{
  "d_model": 1024,
  "n_head": 16,
  "head_dim": 64,
  "d_mlp": 5120,
  "norm": "layernorm",
  "bias": "all",
  "tie_embeddings": false,
  "init_std_qkv": 0.0139,
  "init_std_o": 0.00347,
  "decay_shape": "linear",
  "final_lr_fraction": 0.05,
  "batch_tokens": 131072,
  "steps": 8194
}
Each number is 500 + 40 x the weight over its row's rms, rounded and kept within 0 to 999. Layers, rows and columns count from 0. Numbers have three digits each. The size before them is the row's rms in percent of the matrix's.

# down: layer 4 MLP down (transposed), 5120x1024, rms 0.0138, rows 3341-3367, columns 768-1023
# up: layer 4 MLP up, 5120x1024, rms 0.0676, rows 3342-3368, columns 768-1023
down3341 094:474512445502545488479471398481498464550499453537501547543490506505507537500435549541512487465549484527436503521499564525409526529474441522469444516550523550507528478534571473508523459492508484490510547479500455520500573559542488489455494497544554487545462565493551537579547504489519520528582497535456538530523470419524511485494486539436501476423488439500506564541528570530483485500489508488450499533519529510454522497470476443538545517564465479455465499583516599498360524513522632511534526470543446506494501502487556491442465497482528457497567539513503504502500601573457499427495483436489480543552514467488502438470472552454471540503558501425441451441474427452510461536550503442478525525462474549446471490496524415450497492507448514493570512532442525471527456474503495
up3342 098:516450495473459486466463497534519519433486516514526485546449508450412564520505502470531534489497551567541471454488564464487556524491460536513563470525524559439454467383487462473500487536537512446508501531537522437475439466535495467549506496448522422472462542429500536512564535468485497481458474489496492518463586403489425472498535470457444438454461445438505511582602430516560562487495573518492430491530411499479513472541461429577467563494472509420574506570466556529581559486505503487458477533433422479500491416529550537499474432505516521457540505518493459498503567498463492523562446468506518486511452523512543494475449526489466549485492498565517524494521468403510433506475435433452510517566506532495479489490517494489505475533522496412554473507465543462504477515483517
down3342 095:465478520499499471533479479500542511489509471470467511494499495498483483435491517549527478481479498484531547518506517468514554521450452505526547442541523484477483520625501444544468468511523479516459452459543537479562483407555472434408520541497543526524448484486508545493495548449521490499416471461563511536513460531489475448508525498540552523503513504515476490488543408473461509573578582462479502480485479494558542494532530517510495503525482439501503450417523522463463483500514459486519503548450469491481533515487539476435548481518454510541466516417515576523541506529441542550496493536457471534430508501427530520515524527451521494475517470547567519490459485512491494493484465522510580541465580503500537399475487483499508486439453401504510492436562517464501470542505457
up3343 093:554535471482538531508508483460447472460483461471527478475604507547457414476473558498447474496462473488422572501544389451489520511508470508465493505545514479445491459475471536452487488510525595476471491461465543513427422500536464491473518460482538537524457549474494491458500507520483490530449550435501487469514447561523546480471496525531593563514541521524504544480479517531534494446546580452504509574501482467451503504553487577465512516485498643479576544583505470507433473520478505427494531551489477518454468485570544540465504449536501506489546536503476470531502458439529424591476438497492477493468442484477454467544428547526526495487464498481497484546520573524518484540459490488506488589474484471448499497490429507530555483447457572479460446454488583508467472503475534
down3343 092:446577511543503479516556537521515483561427464524472459531453531456506497473481483558524553466490530456552470560496517538491488523501476515516502512540565433454489574470521517508511473502517532511471540576424562483414510501479414507498510529526462492471438519509546450507518539577477503508540561431511526516505531497483515563468547487493494498518562558495452519486511546514552577528468518522511483475490470566512519514476449398483503518487480441511531489525537569498460477548465471508497480550524494498523497446519447510521532498486435503437533516466478451481635527502489534463569561428587476526491469526437500505501481528470518464553491502450426505479493493600550500448593539614534508499467476481576529527504481445527420494473513552483457572468507516522517466511511461
up3344 096:470510481519498511519470459513429483473456524519473510545513434501594533436450542464492518446544480541490539516529475487515560525584470500484473440488467551494488500526510472504510421485444438556484474489548493497540564519434477515455448490507527468478468538549496541483567448523524512535534517461468590505554514572532464489464583521448454509494504485540559548499547497489488472544465501513517447491499523493483549489532451502540456489459521511472560498473467540477568475447517521464476505515540533495517501509472522497531604437509481518376479504503531558478405593457511450549452501529454579516443517567451519463500508499494524504481540559494474476518536533535458491501475578462484482547492488467416525464539498524546505475521454555514531485500491504496474473485500484
down3344 094:509478522464497544480425526510523437483446488528565494509517506507436493526548511584524488541451528464489542502490542517470486568527517436537511478524489545450484553539548505508521453588524512522525505481521521477451501483487512450493467439531498467510514536516493521530468503477456565513595530500513485522445454428441493481468474479541518427503558523526533603528516465510522528533500466497456472480476522491448486469489459509497499489478564472536491511500525475498558437573487451549498516474499512510527518575425513515417516438449501459544472491484520485508581462505484465561494497560478480466558517435438467553570480524486462491495461476496501509506533511559490477465564492536563470486514468494507418507511492467548421502538518560519475521545456511480464559514477543
up3345 097:555528470495536482492536488480512503425499429449557494539502538479423493499403500491463536526504464503441489527495505535499505489517511550527545490490610495486488468446455525508522592517455466477566494489503519419467585525531446536472486528446515495533535564470511498474458454513553445509466520519461509554495517470530498444490514449477523538563477447523453462514567423478520467464523473515503539505536524498515517505489505435488513474482541446432559553497478514574493526538492540564473472585487482459479592428478468530472503466514476517531451509497421522521513451486492544545442545438506486438541448490478585433516544534465567468513428449583511494509484567458492453544489461394537469500466514504559480468478504461433469471524537478480508474559450462476526491489457575
down3345 098:461437575487435514531501536435462489500513472451417556542508481527523442472546474519522515454527537558494475492504525433504543437542539508492445400497415535401541519543469428548455452568546533485502526453487481485520476492545489489481511498531538476478523507545531487540472467502531495481505487553597460427488416423470551472514486504444456496402548520474376433505526463550437504511526504472462493496481491491598513558493553553502524507542478476431526543491553512496485512462559477456544458519543546470525560521527513496516502556497498532506502535428478489598501490467511506534497446463566560496461472546470509473518491564550491490482530496522538512565506540504458503512527498589512474514507517452458450506553475444475523459430414485520534523526541461492501506557543506
up3346 089:471542521494466658515446482545435531524462458440509535486438481550541509586499437528466483470476468503489584503368579510522522448532461475588479529486457501459502513483513458455465462492492545500471460518560501507585519498489498518589559534448497538534488571460540434473514541514484470485446530478495532511511497498496600578458523469436542507481494419482525498540518495555473551493466465519482515475527518535573496555598510457464463512530491491476454521479458465559510520539430563512485562521493469523570524533490524513482478514522487537417484513516574493533520507601502447564484510511526511513468541447485535475454507465463520507492485501473454467422561515512461502521501499490518454397525483512491507485497522520448518447495499490456411438531441487461468524532513528
down3346 100:491585467526479487502491507502505563438498494482497529531510365413462513548499424524470545527543501529537433465484533506453465551428528472519517401443511505477525467512499543528483585574496513481497509418493513451532523515555587475413491440528461545504460480514477594463474469543496566423538456463552395484465532530545380494568421500552472513482464508424510507530460455481564458525519506485549495490433542509490536540549535564566446520540575553480527457532474487466488473558560489427505443545519522448457471457457488509494458482544525510505514525494462511529535433480528557432521401546461504511482501541608496521510448604442514478550481450457432547517446503472532531447432521488519532501482504466457552462471498513464461449496536552432487537524572534432489494557470481
up3347 098:497538468578465504502463494539495466499495479551583494444515507476459489542527451533470482540526490462503542506553508485496416509576463505484429484480517513459441455473547513532508511501522472479547594416524549477511407524498479420506471517481539534488502462511501497490542508565499430498507510434508471508492483475506452496502489532514461527508398553528569482471458431504483491410542480425502477478539531454471593511516463560433399543539467502560534512539561522526524446475550535528448496529527528555549484454475524512498473539452527526574506520473466507469511469554486534499481499553520492455449461522500535471456505546519444516505430555498506569475519474461529522443481455492497411484490568436466598476431514500503472550484488444551491517476474511490498544482480427
down3347 099:433548539520402444485514458453537552559479509485492467517559521450497432478503517476492494433535555540498512513537419506525489460478459447501465516432526438474575594513510499512475459537568546459441466590552538515534535486482471558507528477544513488545505561463450399477504486468502510489561441502559561449455487491474517545468457539581522521450485494478521495492484534525484479517570533557481589445496479515518576474414504541522483532456501468552436519472479486460518547468408535486513548523553528464450541446480525595498501517446561514553513471510518549504514559512517512517496448469540431477491494502483517546500535510542550541460481369509489476466463546449499495497502512517410598541545537503494517474466462479498472515502457475576514524484460505484551531480537504
up3348 101:579517420499468512480476512506490478445486580547515586551498495513459527417463472528480488503496506515496532500528471565517467492508499513532459492523490526539531443597479476531443430467480450484508520475486512536446513440468507454512508543504537495549483474548469526472521447463497523488493443544457439522573467525516522494550493501462463517459476454534486533420510390438438445440585517410524477435488587488465412413542504555586468541481465530516495601534459470473421447419537592489492451472489483536499460518534476483521508467450441550498503501548450490554442479406482534521516551542472485522499508487533541509533454446489542450518474546463585476511514512479516580482555536501472540534510613461569432478525524502532529467516493566537504471478541478464460529453498479
down3348 099:478493394455436487455512553499520539557500494504434499510534448522451533502506490502494491461534506538519447537548542528394483434516528449546410499470476521508468573501455533539500516534501511478469492557424597446467421525447540504530487437454484525507452478465559485421465503463505521506448428430475466539514464455496517510502464493496465519478505515487473581495507468495471532434488512476576480515553573478480475480488542518565451458503497403533539513544503518564532540491507533552462542455506468470528508570536533487453501489551456494529496499491514554496474446462502477520487504576513536521498488392506454466499474487463518530510500474527477610499419459557524556520518559421511526483485449497503479521415512586503436504481567541528525523442501518593519526533435515
up3349 094:482487544473512487432470545517596534486492468515555532483485528472510551429428512485497535567484547456482480544493560388479454473518510536485425456529513492523506485449476573516517498482526510472468578458521540423528442465490492576483513495507533526484411517538451502512479504497545475494514503489445495436502509498494539516503504493446536510482474528512467472483550581515484532504514495497468575451484536424451470449534516496502500555457501524462524536499532480483494627573508482470503503518486512470520520560524519497489524511448438556461497496551533445507500444535557599565427493477531512421494470557485420511470542494454431534493508457509486518492568507522517464515544478487503472494488469604501502447495480524496538517480508446509487495507512483587533488534470444
down3349 096:484458456443501558433508434463410543523466522495459493470460425566513501497553431417533462430555560548524616528482460423524515492499467552429478544537440510537483480480449495510489491457539518477519526511529503429480462528564475483530477411454544448508503496464463501555463534562494493475522606466521466428480427467471517495495454427496473556452473523528506490514548516471526536487486509527524476465493492445495561556474423464502495476441546497509564603499481554547538512464501478507509585582514472536549498527549520534551444531520510474425556472485505506530470491480499507537531460540388533539468485490554519502487526542553527469515516481458527504545471471547423490500495485459493491468457480562515426446465491491558478506525518478449548502501553563471514595521437490
up3350 090:508431484572524456535577513455471464607472465496542504485517460439518517535482455538490481524544490482500457511451477498508498509436514462524507467529494521555504486458538563513503512472464463529490437478556490490520496491504495474540431463468447495508523544537521517527471424447559494513492491559518557509449495498449433527481461548541502495483457554479466493425487563552450471493502510470540507520508465453465469529485595523513562406524493462488431444467474511501480502436525469569542575529476543549550553520517386498522531493506436522499476503518495471451483488445520476467511475517489528581516469480419486543440594487484609587508538458474488475468493500449481467487442567487518477503504457492431506449521533555554468487454540417490488594500505498454486474428556476
down3350 084:534545493488469556501428488420521583385535556514467492541464528515512497536454545461543508458485489434480540531587530539472489492525487476466487423559491514491479537564538508512504599537550516482517485451364572514524487504544531510495582434508517512480482418489511488499534497425467474488490530468517467527503511498525538517489496479579525449500443569486494475518523479465538503497543465499495512540498635534482519558521541490514473501512530487529464450534472500526551511401464531498450542502530456495478494483457599534533521474431565414487563517477456530423454544484547464479403535578560513446441517467472504508573468467506445476472422449467526536585527502541463452572486503455521521497513550463589419533466521473469498483454455498572504492531417517515552495603414493
up3351 101:518502468519485496496532479461500463426492490456482572530496512535446481568559508497482545626523573516553522472478491503540485511411471535457492519497564539431471539519563498545513527511522455521472482403527414557539573489565446530504455582453477541434546517522488559529500482450500501561519542493481532471470499513482456476479492564519536473565503537455504497514509530532496458504516470486442570530516510484534542535410456549553494354463526472553417472460536428447523447552470559552501429515445503567469550564418575518539558492517501506560565496527494499545516485477517567541552561468487446456536459470497518506451470514492490483524530514473502488518505499490463493546535628596499536518477506468453497443463548530495479530584579422459463517605546501494533484443510516
down3351 102:427541489508565490529496464542587427520499494431477491505492506501547479478499440471547536477530460452469503484557464470524544471544462492529505499521468478499467427498442430480449496427505512507471506528493535549541459519508523452537527516519482508511461541493463471446501453529576510496457476551508471534490548554542562430504481555568504497519539540512474480553557496490503565375523523488442492486421549557528448477484519479538490439516490571484517519543485537471482515541567497511551553516547476515515449471549477528552489516574492570506450537473528534519485516470519527486502451473506527427527479535536491514547550463516501460493449453544554581532459539552493519419544450504495493504510477532479466505456516490516499507504530548490543423481447541473515526420446499
up3352 102:490532597539440501547525487548501546547462466533484475490513530505474523505516553550431523523497492535495499506478552441467499533474534477518472498457504541460537492503512492450472554580474487436486535425516444502458477493526432570527471445528455509449498534452531389549467491513509452474515494479542469566514500503553502471563566500535420486432450472541543511442535503524481432464452473514581475497581518451518499523476428443506590470533476496466467525474526540469519505544469428497442573500511513514530511504551535507504444548538495441461476533492527527486594465510469472496530497513585493560429430560530536450475476552509487504484455514449552482489562528549379466507514449525453486526485512499485540572467555448470476520540481459529504585462483462448483511575461485
down3352 106:563492521512534524483478524474482578497488523471532554485518444483497559471570495535436517488440482587532506470446488541526524543464442542508498478487490527515490502492472542493503505502501492467479505564514486505556562471528579486494516519464517572469488549493526507528547526468515421463503503512418538541485511491466494552489498476569534485451435564478547553403449495525519477513484471513584526513515461511520518552421463562486447529460448555569488445437404495531517452443464504490539497507472545517541452529476375462505461505475495541488477521472440536490489475461390457529483447470418468503489481441487449487451509517439474471539445472513494588480505490463478531505595457519437510546450466528452500517480562512442480556594537479540476545512428451468566440497519443
up3353 102:556535513468536476522446569504512446491467495507485477443442498545492467458455525448556511531456484540617504510481430454467407553461529557510510559509566493515486483519487518450522567497493590452482437467507476538491508486497552475535523456486453542549535458512557456545512479538467559479523481466595433442470506459517553542468442515468489471447465429568458564458506525481478511453448472465508532505535531475505513531451512502467483476527574484475502516542492528462463496481510441462516539453471437473451547485489552510563477441501462560517515523587508520460512562464500507459512440561478509472464530419439555479501477490447435493566537509455468536520499446547511536423524356566456532495481577413507511533500476497507422492482538507516467578436529501466494510513479436
down3353 098:514565457485541440547504519559563461482528532534507517518468551504516477500490471450472479477499550510496533572471510544576504461552455489513480532525515464472520488492531539447581436533548481493447476443485486566452442493562422465499503497462481500441464462504467544462485541576548530492501582423475516518479416471423492509509529502467512565524439505516467545517499442562418481530489526486535541439482529421484537567451449449463511553485473522481524515494553450492567460447442449451407513532545530479552428563494492485528483428522525534467421489487469584546470504571560496551467541535545473535518410487522482485505444458537502473501438509523504477500551471465498489489500572559537561540512548496542526571579473468504520509531495491458550445528465514547504573486510488
up3354 101:547472491473475439499551458453486495399464548478452567543489545543511503441516416560507459506581474520454523498433542455589492555513518534454426460598459458526506472466473552436489513550458489486502514519507492554541487463503490581467497496520548522436448581473501428515517491521516455446527585454473455522465453457467639381538523494599447530539459569476507489592442544468520539515500423579390507426479579484444508440510521498526503423427495465500467470487468470508469525508531473500443461460502529452558464538483504500517546476461500522425457543384603517510487483516524547490537507495501515559526500481465483477462460624503500544517458536458569516506498538534542502479458502535518520483479501536499552512538510467528519592449469531492488442505445483473531511481510419
down3354 100:496523534524484486513493551484475480468497457537559542477504428468469539469444519560410501523544525457446511536479496512410485523494483462460503512504442487542507588528487428507533458550505484435490528464488455538476495510561519532531462514472524461506484537440533434458535517449484519501510513537453516402524514541490479373505430512549502560484543450421500486504500535518508542550484514476539408561504542499500465529488539429541459539598528428518473462522532569540493568506524519385433547488483505556520523443471499457595506533501490486539529442566521487485540521531543490550520495493468482524388450428529570513507478546529528509528412491505534408521487442453504505488422520528530478525463552498544452567521532557525504541556497478485524526524536561519497538500444528
up3355 099:495505476454440489520499482501522485539572508441492535471510504559509565542481500510482517478523545537495467491477504556473536525495560484547509464474575481473461402523489519547501490433530488532424489468527426448453472499514429555487501506544489524539486565577594510608459439455559486487472561526525479524445398517494514518577494460587570530555526574516447505519554521481477541521499574571539511494504490463495451474473456481492508418480468450539493481456546510504483554475540469490467496518478636532519541431521576562534456510488402481418550482475512520499529515499505488536508488496506471417572438463467466504479515496446555478518542508514589606504485522474467499527491597445513575499420477488487524542608518474468441552461536493532443496544548476553450501492465525
down3355 098:512526542543494475524424521559493480519503534512523490507514436540477485457526538503445507501554536512505505557541558482487519482496385554524538508490577513542467426495495414547484535491507464487558547498467504462521468428495531507501543513475470456437523536546509489498509489546500526492516505523489553479501506546542481494462477476492548529570495530457511538516475478486487452538456534538442518553509512486533483486521478513501471428462427460452538465473446433507517481468543494507459509521553449467450444564559497454534520457529468504481507484552521412502499478506549438479481542528445584460515485503459482511495505510535530496574500518481477503514537511560461493531521438450538410552513504495505508577561492455489457402496495587507550495418561526537474460497531418
up3356 096:478510439502564507541420509467461531538523439483529418591565535494431531557440469546475446447534458493571523529532432523431402492485508479512569464517490610492528538505458533489470556482531456494473593414530496429493511505527463595511541499491475499485489568533537552494462549498430525501453538387540472481482527445619434448538448492497531476468530509499487555556518577499536520482492491478458446513534453551445501519461506499502517510507485515537513470461443468466525451493528514493497587569442533482430524506580473545487438543405504487465486480510499485471489528436519462586486424467428478508499544455485559451506483538448447519567470553471538458463500530491473502455583496473469458507475532519603526462475465511508528485477464464561541531630538461572496457460353513
down3356 096:401426474507453477474545532440470503510534407481433458545527493531516481508547419524488448525513481461479498520509555526532469562533406489470569476442521499523451546512444481485557543514456540477468519555537472547492513446508454535510499455475484524416494498524481464509519492469415542368483508591477511560468489603507467488528445435511520451474453488516533506532523489465489417461429506524453460565465502518439517529460491433394414494522553530526517501518487420559506481527514491550479509467491558530502537467525423597530501467528517455448572521494537521471477474562451503486493476529430481410470494506473498492504465515493463470536527476526515541434483482521460446528498522470485534553502516591507464542547451478564581491497515461577478511523433475449492502496541513
up3357 103:551575474455530446553461511571527516495477530496469492479510506495449504525500469475472513465428517475443522511532502529524455474510435598445543476503502526493537454496554525439506512584498501520581468505480531445515565582492482537520507498541530516553543514568497496490519514420558507506490483516454545509547460532470434515475416460411408507573518497424531528539465484559562517483464540522506467444503549549538531517563536497433414422502479517518490452553477524511431532497527520466556532435504526505471518526455533503497466420522543441500475469481475469455508514511516503547474515513567501562508490528442489517578472548484481436518562459468411473539448499509470412494453445479530547491571497550529505517533476442461518533597520457503467476529482507518585546529484545
down3357 107:511506509577539475505580449480441422526508449523480501501490527528440463571474396494472515410501557503486534451521558549469421500554472510590550521513446492474520532492520488507486502515506579468483526545492453449535517569403439473489505472529616559509474497490512522515543492495570517524481517502551456509533499570548526506479539482467471475427504522461494491477501448493491450577549424519521533449436544496490528404495535484487489482434538504501462508588489502445493562516463494492544512447512479542512526484497405453495554472514494490527541506466514509440520446429477493512464523496521460482491529524488485543564563532479553542522468498511484533542512413488472477464422509566571441576445513484518513480491492479422496499519550523572515575473461483503502532495485506
up3358 105:486418528511457459624478516489581508514463497527528514488503518521432458604562534554526536509590517513481486535537475467466480541601458484474476430559428520518489529484440504545466505525501502475475508479538488484501448498496460486500497496525501477520401502481463501547559502481535452547538526548559517521572455455469485546509499484472523451480517471559528501497547416497503479483561523412529535483497509484534511514447506471490474438484497404459454460461493493476473535446489518526519581563511489564505483494518545451435410547491504493507513479463498423490533565498478505423488500552508557490456486512491576441547541470518570503499470450487552432529500462429473494450520528474494476455499512583480509473482497530472513485509534510519471539459487498482524525557572540
down3358 110:535511509519484554506525545498564473471536520556467506478519512517482535507527491546464562526429454507472437487585512449444444598557494502563453568500521467437489511504507529478476553532507455556476565532534470556449487548435523539481512516548480511498566473523469433497542518548512517597488451496500494484484485446535514467494505454529525496471454515469504523502516544447415451463590483475499521492528539481567448481558547483477469467577497477515473548487502536432456519522481427536493535538484547505387460546560519455500468484572523557552499470528516486549505471461526536497476447442524475536550515469529471520498517512554467469396505502462452506515560488419550534490546543470525462527554508508517479504401581467520467512499511406529477536482459442499522588466495591
up3359 096:483435467531459551424479455455489462526439424448518509558486461462490522470483514495442552552522518494505498499482550492537523520456451466565436512520511422542439466526454489549494536423523533548492490470543471465468452527502599544546446521521469489494478484525494423529489498511504567495435424572446490517504469498488507545521510487464483553516547451474435506497472505471470526531506572543481438475528535524489486501556570477517482530581493549509488458493523534510491548449488463458493523536527526453444522453571515567521544489500469488496486484494540476486491519575451577417527520524483498525417490462546534563534410468560457582531511495537434525560480499474443506513410549520487524506495508449469498531505477477484532466477444533546571506535504531521485462540528558
down3359 093:406522455502486476454542512601504486503498438520554489455472587512498484493533443479487568551497485492511485518473500485461479456517522490392460484523491505553529490504504507526497490499484530505546612540523545473526534543433476539502494481474526555526504452525531550464483487559490510534410523450480516542540435469497480478532491462553463526542515510477486483493455505482493549456541508460509558339531464542504505499463547533523449459471544500468485527573488494497477543556468440487409486482469530470491401528435488539496505474523491498503526534471494519525434439472454539439503540500494509514523444482515516525500460548565478502531505476546489566401499480474430513558446538414504432514486493462481503502482431505501513472536480596470498473525492493512527564484482552
up3360 108:434512491485541395472472498504511497446490495485522454449500435494475517455488499528493525542531549572487485483548490447472470529559545542530497487581550561471445516441538461559598493491454493572486418470559486539505535486530510466499509481453520473497532461465463525426515506507469465472509570500518504470486432437567564446553474415500499443470527461499457557492539462536459501531496550506518382478478461471527509402505446398510568498570542493517506456478550539526491498426498418372433476651453524542456541565455478521489497525561470515492491508461479541477531518513551410433468455519528507506531511525537452482573468519514520517535449501504490524623489594515516569503537427491479538564510396542481542472538535515475579463471558545422592488525544499479552519460415528
down3360 110:524422516527585484590509478556416591534576532482508495514476558519531542485552541547525546499499496549453523484477502544487421504593540493530493514570510440476476477483495492584513492512437508522466536524470503467490495516474503518500499568507560452539483486410427493454519445507475482518498479508563566441543530442420523482578522531558514514529542517510470488486526510535474476531529508547489524492492506456536539524483520508520557589491459416536487463494509524504515562510518509449466508494507451516568495492528479532514516506478496494510456388479513532542564525396502491545490456439558520554510568498516551518452558504492515540527482505505448540521528416464455397537505514515472480484579501575482526500539545442504479553492431581531444428435549557524447468516465501
up3361 096:496505431483527503515480522507515592512497496531523429522465450522501513568507536525545522507531549496507530544484517422498449552596431503493518469564507505484491466514489556504519464472499439483467515500459452411526546446460541548512537474464456505556553550499473534540486481479542501440477511481509512597507527465416492468580538515474475511495532434495540518498541520472476473483465475574465514451451543468447539500583540477441507557625465433525481478433522473486629560493457504400583462527564499484518511541487539463458483479487511483604434527577512480542481533523477470491465491492483541496494437489494493476460539535511452533562528484471432489510545549506479492465523533459532501497486415539501542473445525502516495486474465458588428402429523535559467499547558487
down3361 097:537523495492402537485481608524426515526500469492524468547516507515516491475468549517496558498518484470487537390543475492411395490567475528520462486493575471539567535498546464470562491492528513455535520484469548510525529504438487566526481406542480444523391528600530543439515492457484526552454468458525540416510546510496539485567557454537416474514531438540493552464509505486450493493526548531525521546427493456501513492511491527449577489529531503505527498531476476588563450502494506511597553506499541500550486513461529547539464495537441580478476498496534533423462459522591482533493540564490504573483471467445475470481442567552492477496540556486543512510533482488482473424506508446568532469490510522472522444497515551522536465490531556464574529458448515480536477491431502
up3362 123:499485489488462507509547485522464503531544471579540435547609532499499484559495536575470489538543510485480492443492517571534507534502468560655410476516520537445492477462541478531488523583483451489508477499537547518515471534480543516493498494416601543515500550510467471514598422514528528480547517525571528435413517477467522509484533563490525485540505556485534577564361495535528510501469488487480476517497475490497431467523460494498589437523530557498452431595488529425489550499461522508507489417497548502517523523567473493502564520474458555471428505605359521498500523506460434535557510501502469562525519501529483514483494493516542503500497381427476478446620515425469505442456516530490478454533478489490542450561405530491471465487524456510520530462502500415408452545523489
down3362 129:474503453509468487550538498478515450480462508455456498527499517508453503414565478471482490486466584523546461532472575443543510526451523385467521429516480501502574486467536602542495565572484561585476526455454545495512491573473507433520462501497525471490522470513457473506468462560523518515410448477507554508464531480531480520476473504466599574553516453528518530466460529460502451511467521498532537538438504545452526486546440533528486459420483450562514531458440524492521494464586464494474501504503472447520520521504536545516513518560456513509460478497495567539502426561474521513488499411480587460527516540574487456478546498516565527524510486514505481562482587451552526572539545476484488563533491502525636496509481561529498491561477477445508540503510525516465516540507519
up3363 104:439514520462445390474537431514453473396548482524531434512515439483493491470469526527496500485578519427542506524510507495525516542472599544491446510542463519466533526467514505517483489496492455507435460500454473468494525485516512535564569494551429571460509505375503475492461461511503552516454515498587473524447491498451515515515552536524513553500457518500463506494535496545516501497510498473519478475468483484507474522491524544393546457470542501535503506571514497528538466451507565483508520535411508552450539558524480545564510542514487483517512462541467552429516519482506441478436460451561441539468456545518471484492556512495426521480573430516499460497487510563506472505515488535511492452579499475482472463482479579502570440492492461479560555418493532467496504486572501
down3363 111:488484553508526478491505451410496459451518495494456418552597569579477487542550548485532501542468486547502446502459518464597537493495466516495499521539442499459521479447517483458483507474501540471474596499546483485541467500483477564486462442464515574517456434533574566513434550503489535509501522559508489557416490411448442525484519493518536526463513462524512498556461512545507475504447500476532494491512505556582443533468465535503577491440497435476515490520485488488521501526558525517482537456496461415544515448491500466453571618464494472425540540524500519491514505464513552511449567533439522623501503496474493525456468484458411518516489452503459497522547539478509460521437579486399494500528555516432481396536509468504530524518485415520473513492520519484521525531452489
up3364 092:590524585492511497519562462502498544500433543506506445551487486426485466562531505445592516440529484523467523505451469564518508444489495521513535484528505461492509487451450497462495513498424533473513487519439497501430522531580519480467453535490521516511533472536533531559510482491542540465517476497397440481475497451505606431520474509470480482479548515531488451418535511498478479503554519458520569525490467510491472495531519488599379518574461464560456527468496495529517503541569559503497522516585527499544480455510463514528490530527532422483481538513492445431524476522515445547486489534475521455483484517498423484524473463450486473449505526496395571447587527532453460552471495514470504576463483497511447515384492547551505604536467518419508481542498515448505445467470515
down3364 094:426483472456471472537491467496476529507536504559443535492586536500537471506510498481451512520508489483527522490563483500524509524536522518526389473464525501487486518448540507565487519581537526432510531512436586512498484472536463566611566464455470482499482537483520518516491489474430464469552446534503449444563424469504490462443474597406482525441485528456528550513496532496520514495475515512475550417439535526501500543515501498448478484575500428503554461502519479484513563488494522548540491541542541529511526536503490513433499501480536531532537504438498447449471539563477497516491513480455460447534517558414508464472505431449449445462474512496468494576460525558538434503482513512515550523539520532500458485540505542491503587488525507512521513566475510494530481509571459
up3365 097:433481510527491496585468509560564467467503470473495389529466561467505530408502543499474479476527477519469475486498478460493452436570512469470495505497518486471462520476577559498523492497489485498481502460482539531533589474507425501483420447522453427517520533493538395541513489499486514497509490539504431558546523482501473511509505465490409507461491528516473555445528503535521514526472514551453450500435500430568479556517486573470510573560485484550529515464476552491519483567499543454489541511519539523493480555506504519455512512495552514512495490473527486421442458528455507528419515560475445502554433472435455533531477548485508517537477453478531496494523494476476527534511479524479512551560513464480525483497521509467523518486441479544535481490427556508457468485446503
down3365 093:527544415474485537473567511524476470533483520567456496456526534488496562505506540505473415510429456494542536480445514459483507514550551562507509565525574442498456539518564596477550545489609511501422481497471536500536510477512492480503443486420526439477482509446527490479506418535460536496469426521481484547503539538537489485529502475462545542433459521529463453517483480442498493472567514517531438497482493499475529517486491487486478568571522517455393525561528492443578444549493549552533466519435541530503385437445549478497506543489511506530505449492458518478510497504526436502539445518467528504487497470554475603519493485493509519565512497511496463444534463566491539494434522473533506533550510458541502509503449499489497548496471532540528512495465515478479538470479492
up3366 085:528537475485445515430511513428449527560484491502571517402556453540464407488509527489534519492562472566457525504554556517500435511506538468531497420519558475633526452501479469482474466500453578490476474539510557442534515478567499508464512503508503489471516429475512496527437472455495495548412563483470504491501424495489461460499479424510487463548479583502486505460483494566547524545565529541510484463453510523442531466502447588596488577535507503412543503553514504464483485471529537496424527441516448489465491498473530413500486476515505551407464477529548481405536496430488480523531495534537501577432510556408517520470451513508460427519528533540528442499551505574562537476499558479467541518497507464424516537478598513458461498477494506435541519485527540534498515477464495
down3366 092:504436549437591527576540568504539486546568494550501464531471472456435462540508532519530502559500425523563388392470512495540520481540503529440487518575499511607566527454501465465485548525571527507500553481443465535528528505527525467552484477551493543613569459493486502498502429539542468461554444487468504492544480522479459481484500584494524446545584460492508552446579435476490490481500515474466533486483541538500486498477525435407454520488472590546526480535468528574515527450560489499464399502519530507506504552560494484466498514551529506503449451523466443486516476477478568544532456508564511499537518570473494592492481475524468540413399534501496441567553487485488488508495564488549431511522499506519550439509458517563460460494481517518515525511458488543497517540480459
up3367 092:486442559479544463550558468513516460499495514488470428550457526467468451577625580500526469418514526523455531481501431598489528506492515503453498466523471511532481485466531495505570530473430443516498472547425555475436579503549459478522427492484505644485437565487554492538438454501505438447371518540510512492445455423487518559507478466535514496530446514515508537545538519476447517511526485474492464497421453500488521503484505527519523550482418455513510513521492481494511545495514527463510522482524504514463506529515481442499508533468490544577535493608541510497522442565507500472486487500486526484467537496584467464472471519540504459465508494535589569491430506498522436507491464488413489487511464480508530535511558604453534441491538471436485490456538436510523482531532450
down3367 094:490494457422501586457473494494479519513443532532478526525529458520527502548395524543502510513528477511466521518528536500493513501464520507534497463506601554406588493508475504608475505466484493468499478449540443483583445533516545425500440484472442483537494443458522556465585528496448494470575459502445552476485529481492478412538558485521524478483554479463535529440481510548573499548489507450452507493442522576594437497586577450573546475517570475519496512472431522509523505566476531520477471477487494533523526480459550455496513443472510540482554514458473548520419555509472425532488473402546462525488478494451482512455446484500524483442512505519436451529534488526492535492573512512496432528469547545523461526521494529509538512519491465467445481503525552509538538462501508
up3368 106:505438543462427504471500518520577554601528536479497489538395481517548582524523486513553501540485552485583517528429535528465521507508565522534498513452484480415543466484457588510506460478436522548646492458564479540583500418487512548531495543494534489498412456466467503482458478436495543479535509420523545474520533523562472408442462481471513501488519474475515531518522515536558474539425483520542567531473469480461459475491488458560526539457461462491401524484511513420471518494533507478489492506528486566416481513445526465464527529477540415498492536451465519496485487513556535491523557463509485503519486569454485471480537474471447481488524555477515493541577578534493546473536559483512463479464462515459463486482526463518545497452467501470495533452469525497499548527483587